config = dict(
    n_layer=12,
    d_model=256,
    n_head=4,
    n_kv_head=2,
    head_dim=64,
    d_mlp=704,
    vocab_size=2048,
    activation='swiglu',
    norm='rmsnorm',
    norm_place='pre',
    norm_eps=1e-05,
    positions='rope',
    rope_base=10000.0,
    rope_fraction=1.0,
    qk_norm=False,
    attn_scale=0.125,
    bias='none',
    tie_embeddings=True,
    parallel_block=False,
    init='trunc',
    init_std_qkv=0.0412,
    init_std_o=0.00841,
    init_std_up=0.0412,
    init_std_down=0.00507,
    optimizer='soap_variant',
    lr=0.00343,
    lr_mult_o=1.27,
    beta1=0.95,
    beta2=0.95,
    lr_head=0.00798,
    warmup_steps=200,
    schedule='wsd',
    decay_fraction=0.372,
    decay_shape='cos',
    final_lr_fraction=0.0,
    batch_tokens=32768,
    seq_len=512,
    doc_mask=False,
    z_loss=1e-05,
    train_tokens=145400000,
    steps=4438,
    dataset='wikipedia_en',
)
Each number is 128 + 32 x the weight over the matrix's rms, rounded and kept within 0 to 255. Layers, rows and columns count from 0.

# layer 5 MLP down (transposed), 704x256, rms 0.133, rows 449-479, columns 128-159
[[105 124 135 101 135 148 148 128 110 128 163  90  87 151 135  88 120 175 185 140 149 121  97 112 198 107 112  63 173 111  23 100]
 [136 136 160 134  87 164 127 179 141 137 133 167 109 128 108 122 131 127  81 180 130 158 126  64 108 144  56  53 150 125 108 117]
 [182 150 111 168 111  94 105 113 143 110 126 132 117 144 178 161 115 180 101 129 136  33 130 142 180 138 141 146 125  80 189 135]
 [160 152 102 140 108 101  84 105 122 110 114 144 108  94 165 132 143  83 123 125 143 120 149 141 123  79  71  80 129 119 156 130]
 [118 127  90 145 160 105 119 161 133  67 129 149 144  84 120 135  41  91 162 122 125 183  63 208  94  98 148 125 161 114  92 102]
 [158 127  92 139 187 175 124  99 150 130 154  96 100 175 132 107 159  55 121 127 145  82 114 168 172 137 160  92  93 159 128 140]
 [ 99 145  80  98 181 174 141 154 100  89 143 154 120 174 178  86 116 160 177 105 130 130 146 172 116 179 149 126 146 136 166 114]
 [177 128 128 170 135 155 142 145 108 101 139 142 163  60 124 130 118 138 143 179  87 133 123 157 110  88 119 137 114  92 136 129]
 [121 108  95 143 106 108 132 102 138 149 128 124 152 106 129 134 142 161  36 160 114 168 199 121 219  77 141 126 140 140 148 133]
 [ 96 154  33  99 119 157 144 123 126 119 141 111  81 138 133 188  85 103 186 138  92 139 144 125 255  98 202 138 109 198 152 144]
 [183 141  96 148  61 137 120 136 116 130 163 153 104  95 111 161 152 220 117  83 165 120 159 100 133 121  98 141  69  98 166 143]
 [103 171 133  82 139 162 107  92  97 145 118 162 134 144 219 166 131 157 177 160 134 152 108 106  72  83 131  82 108 174 139 160]
 [133 181 104 152 174 116 163 166 191 101 207 161 178  99  98 167  86  81  63 131 126 114 164 113 145  73  93 159 134  97 129  95]
 [119 162 115 133  64 115 102  99 108 160  90 116 112 166 113 120 143 255 132 125 142  94 161 118  99 148 119 117 137 137 124  70]
 [133 135  76 147 122  38 129 120  77  81 128 102 133 135 130 129 152 131 132 131 128 148 118 105 107 144 156 102 128 147  56 178]
 [ 77 201 127 124  82 130 124 133  84 162 157 146  92 125 129 129 133  73 114 103 104  93 131 130  86 119 145 133 139 104 107 188]
 [130 160 103 151 142  97 143  92 105 145  75  97 130 128 113 147 144  78  94 178 158 144 195 173 159 162 155 116 185 152 124  69]
 [105 146 125 124 134 152 163 160 149 111 138 100 103  95 134  84  96  83 141 122 108 132 126 140 143 124 160  96 132 151 164  85]
 [143 158 112 172  57 115 187 135 108 141  96 114  95 108 183 158  72 191  86 113 140 148 138 148 172 128 145 132 207 124 158 127]
 [126  62 126  55  91 188 110 168 187 106 122 105 141 125 151  99 109  60 118  70  59  98 139 125 144 131  83 145  87 161 125 118]
 [129 108 144 148 113 106  95  86  98 174 131  82 140 115 111 103 142 105 104 114 189 144 107 150 183 130 132 107 136 121 202 148]
 [138 111 116 123 109 144 109 148 152 143  94 138 159  97  89 142 139 182  64 167  96 134  90 133 121 158  79 128 123 104  95 133]
 [ 93 100 173 153 139 202 156 123  50 130 166 109  93 194 124 106 114 120  86 182 170 113 168 155 112 162 164  70 178 189  48  65]
 [ 95  94 180 136  79 132 148 143  89 156 193 121 119 158 127 119 120 149 137 166 151 146 161 115 100 166 127  97  88 114 122 153]
 [128 111  87 143 124 133 121 152 163 116 101 119  92 165 125 158  99 108  57  89 103 172 204  85  92 159  70 139 122 149 170 167]
 [101 169 163 139 147 144 116  92 127 127 181  82 122 141 101 174 156 113 109 147 164  82  88 169  91 127  96 103 178 153 173 157]
 [156  70 128 103 117 143 179  80 142 134 113 128 145 156 107 165 131  86 128 171 121  99 156 106  64 146 166  97 161 133 178 106]
 [162 155 121 147 162  80 105  75 110 112  63 125 130 163  68  97 105 131  60 129 114 100 187  89  57 175 130 196 127 101 158  85]
 [ 97 177 106 120 157  94 154 149 117  88 161 120 119 148 136 107 135 159  88 137 150 101 124  88 111  95 149 107 169  83 147 191]
 [109 208 142 147 117 132 100 140 155 111 103 160 128 126 110 117 103 165 160 104 151 149 194 105 159 225  99 135  99 128  88  92]
 [142 129 106 163 109 133 138 119 133 197  84 133 181  94 116  77 150 124 164 120 157 114 156 140 143 188 189 122 135 139  96 125]]
# layer 5 MLP gate, 704x256, rms 0.144, rows 450-480, columns 128-159
[[175 125 133 198 143 102  99 194 166 140 144 137 125 169 151 156 120 155 166 153 108 151 156 114 186  77 139 132 137 150 185 197]
 [ 79 102 131 141 135 181 146 175 141  91  91 169 120 138 146 100 162 105 159 181 170 124  91 111  38 130 122 142 155 172 155 127]
 [168 176 130 195 174  94  59  99 124 121 173 195 111  98  94 174 114 151 167 104 114 121 136 178 152  73 146 119 135 137 101 147]
 [104 139  90 152  99 112 132 132 121 150 204 129 125 169 109 138  96 170 141  59 141  97 154 144 121  96 163 137 113 113 149  95]
 [109 119 160 163 135  68 159 117 151 127 121 108  95 126 124  85 127 115 145  90  30  85 107 115 118 190 170 126 176 104 184 134]
 [ 97 154 110 103 160 182 127 112 145 148  97 122 108 137 135 108 141 103 123  96  79 106 150 169 113 177  66  98 136 115 144  90]
 [116 134 171  69 152 172 113 106 185 102 132 137  99 174 117  93 170 120 130  95  98  99 121 132 128 153 143 141 112 119  98  38]
 [108  77 180 162  69 103 107  87 140 101  72 116 139  85 106  80 135  94 112 166  70 134 114 105 150  97 115 144  72 164  91  86]
 [101 174 111 103 105 125 108 152  84  90  86  94 136 139 134 126 133 151 123 146 100 120 190 186 249  91 173 149 152 177 131 143]
 [ 92 148  96  62 156 104 144 139 123 137 124 133 105  92 172  81 124 120  97 113 121  97 109 144 191 118 155 124 101  86 156 136]
 [168 138 119 135 142  81 194 115 114 176  89 128  89 207 157 116  75 104  56 136 111 152  41 120 122 100 118 137 187 141 136 210]
 [130  97 152 161 151 121 101 116  94 184 157 117  86 150 121 103 150 132 118 172  80 158 122 153 123 111 139 131 159  70  80 157]
 [129  91 149 118 133 136  61 133 126 138 146  81 136  87 159 133 128  76 157 115 132 127  97 123 147 101 124 156  78 119 150 153]
 [114  90 109 143 155 119 115 122 125 144 162 137 127 168 135  87  85 117 107  85 182 142 114 169  87 148 132 158 123 162  56 126]
 [136 106 173  89 183 125  78 132 132 113  98 138 152 173 122 165  95  92 128 123 134 173 100  64  93 161 137 140 121 102  97 186]
 [ 93 129 145 123 167 141 144 180 125  88 117  95 126 182 167 150 125  93 210  92  62  74 218 137 142 130 109 123 113 129 131 177]
 [119  98  86  85 114 138 143 151 165 122 136 148 123 176 117 175 149  75 111 169 102 127 146 136 128 135 109 103 140 111  75 128]
 [145 118  86 156 117 146 136 125 112 116 173 144 126  99 121  93 175 113 177 158 129  94 157 107 122 177 117 101 113  93 142  93]
 [ 86 106 117 130 145 148 163 134 145 156 145 116  97 133 194 142 133 131 140 124 133 167 141 145 116 115 176 127 116 150  96 146]
 [ 96  96 124  77 173 174  95 177  76 117 157 110 131 150 110 118 127 134  89 182 142 130 153 114 150 111 121 110 167 142 161 120]
 [114 143 124 151 144  81  95 183 107 186 165 184  97 112  86 119 116  61 121 138 120 137 125 125 135  88  95 144 125 148 115 155]
 [ 92 136  97 142  80 200 144 124 132 101 112 147 125 168 192 105 122 151  79  87 179 129 199 186 120  83  81 120 130 149 222 178]
 [ 97  94 102 140  98 122 114 136 159 147  79 141 146  95 112 128  94 127  86 170 136  94 121 111 134 114 181 162  75  85 111  71]
 [146 169 145  78 168 115 119  63 108 103 159 171 144 163 146 126 143 120 147 151 110  98 150 147 112 155 123 108 138 129 116 114]
 [151 179 112  84 174 179 169  94  69 104 142 159 140 146  69  46 185 104 126  76 134 138 103 162 209 105 136 170  96 106 151  98]
 [115  75  88  69 155  84 127 147  55 179 113 129 139 126 123 161 126 117 125 121 171  83 115 119 130 123 125 145 190 137 167 144]
 [111  74 150 151 106  82 142 178 202 139  91 105 133 228 123 178 159 127 146 134 153 141 188 133  85  91 159 170 142 131 128  93]
 [162 123 112 170  32 137 104 175  85 119  83 134  48 103 129 159 169 163  63 157 129  70 144 147 171 122 115 175 104 127 103  90]
 [123 150 125  54 181 168  93 112 171 124 124 134 145  73 146 135 145  72 136 141 117  95  74  73 101  95 120 139 135  87 181 114]
 [ 68 103 178  98 149 133 124 134 161 125 134 142 161 160 173 124 141 121  96 180 107 116 115 112 179  93 136 126  78 120 149 171]
 [ 91 169 117 155 109 123  84 142 117 113 135 127 103 174 139 157 134 124 141 146 111 136 163  98 105 148 139 155 175 133 135  58]]
# layer 5 MLP up, 704x256, rms 0.146, rows 450-480, columns 128-159
[[113  83 148 136 222 194 100 144 110 150 119 176 146  70 115 134 188 122 128  36 194  88  75 178 134 150 133 101  79 102  77 168]
 [123  95 154 116 154 173 114 140 160  84 107 146 143 133 138 150 129 156  70 133 138  79 115 112 123 168 161 106 192 120 139 142]
 [133 169 150 144  96  93 163 133  76  92 124 184 109 149 137  96 109 121  82 189 149 130 148  86 137 110  95  45 107 183 144 150]
 [143 100  93 142 107 126 135 127 123 117 121 170 149 156  72 188 136 114 167 121 129 112  81 119 141 112 176 151 126 121  43 108]
 [ 99 130 101 124  95 148 188  78 187 132 125 152  67  96 132 131 125 158 110  89 128 107 115 167  63 137 171 107 173 218 143 107]
 [129 143 179  92 138 115 188 125 154  89 129 159 157  49 179 101  96 120 106 159 167 151 118  83 100 103 111 110 157 155 119 134]
 [100 108 192 130 142  90 184 124  95 145 207 150  41 135 105 129 165 114 161 100 114 139 126 145  83 122 140 125 102 134 216  92]
 [127 119 109 133 151 117  90 165 147 170 171 169 105 145 137 170 139 161  89  64 172 120 137 116 112 185 122 112 165 140 128 125]
 [160 139 201 102  84  96 152 148 127 164 105 187 140 128 148 107 151 157  81 118 125  95 116 122   0 155  77 150 109  62 115  56]
 [142  80 149 126  76 169 120  84  94 163 130 112  81 125 118 140 100 108 186 128  90 141 139 146 137  98  82 187 133 173  96 114]
 [ 83 132  72 138 154 139 124 174 113 115 180 137 147  65 150 173  88 144 142 159 170 114 136 131 120 150  99 106 130 116 135  68]
 [ 65  75 118 140  97 102  85 101 163  86 167 100 188 166 155 123 139  88 147 123 150 100  94 132 104 104  91 112 124 155  75 200]
 [142 149 126 138  96  98 172 128 127  83 129 131 151 161  94 108  93 130 118 151 129 157 130 170 134 123 135 105 129 162 152  94]
 [ 79 109 166 105 112 185 121 113 116 126 134  98 125 128 175 136 133 135 104 155 162 174 170 163 137  74 101 163 109 221 104 135]
 [124  70 128  93 138  91  78 108 154  98 143 113 162 166 113 183 134 110 138 180 125 121 111  85  15 155 192 113  52 107 111 119]
 [106 113 114 123 113 139 111 154 170 165 155 143 181 171  75 131 108 120 109 179 148 153 169 147 121 119 184  83 222 121 130 118]
 [122 154 126 118  96 126  69 108  49 131 103  93 132 151 164 145  77 145 136   0 129 148 115 120 118 151 111 157 148 112 169 163]
 [108 128 152 135 116 143 126 165  79 141 134 104 153 135  70 255  90 157  72 171 146 114 119 146 119 129 187 202 140 143 112 208]
 [ 41 197 142 153 169 146 133 133 157  29 137 147 117 150 189 107  74  93 182 118  94 108  92 171  92 131  83 158  82 103 225 146]
 [ 84 124 112 134 129  76 150 135 102 148 129 146 114 170 131  98  99 140 141  78 122 122 106 126 123 108 151 216 105 130 150  89]
 [131  90 150 114 127 162 106  57 117 167 143 150 120 138 108  88  87  92 146  75 122 161 112 132 142 140 165 127 112 155 117 152]
 [110 165  75  84 158 138 156  69 125 101 110 251 139 154 141 115 159 160 121 106 142 176 104 109 174 125  79 180 121 102 182 109]
 [136  74 148 134 107  79 128 187 115 185  93 177 114 164 183 187 150 154 118 176 181 157 131  95 117 108  83 154 129 144 130  65]
 [130 163 128 160  47 106 131 191 129 139 140 153 125 109 154 118 128 130  45  59 114 132 128 124 170 131 111 144 152 130 133 137]
 [113 103 128  95 146 171 130  77 167  72 142  77 132 133 136 127 142 134 131 108 134 104 104 175 142 132 151 123 167 104 184 112]
 [121 124 132 107  37 120 138 160 169 148 120 186  97 143 102 106  73 129 112 196 158 117 204 136 133 134 111  79 151  88  92 111]
 [117 134 199 135  77  98 255 138 136  82 106 137 141 183 190 109 169 101 112 161 182 149 159 101 146 137 175 166 175  90 152 119]
 [109  90 147  67 181  99 114 181 151 152  74 110 152 166 141 175  90 113 131 140 161 146 184 119 166 121 140 167 121 168 150 151]
 [137 122  96 163  87 130 106 147 118 104 105 121 121 134 118 107 173 140 111 120 134 115 145 153 127 186 111 105 106 183  81 145]
 [218 137 132 117 123 203 129 139 132 118  82 134 140  95 179 118 124 166 160 171 130 136 116  98 124 168 105  98 128 121 104  69]
 [108 137 121 107 111 149 102 119 139  85 102 146 117 143 144  99 178 130 145 116 100 155 177 109  54  94 116  98 148 125 135 112]]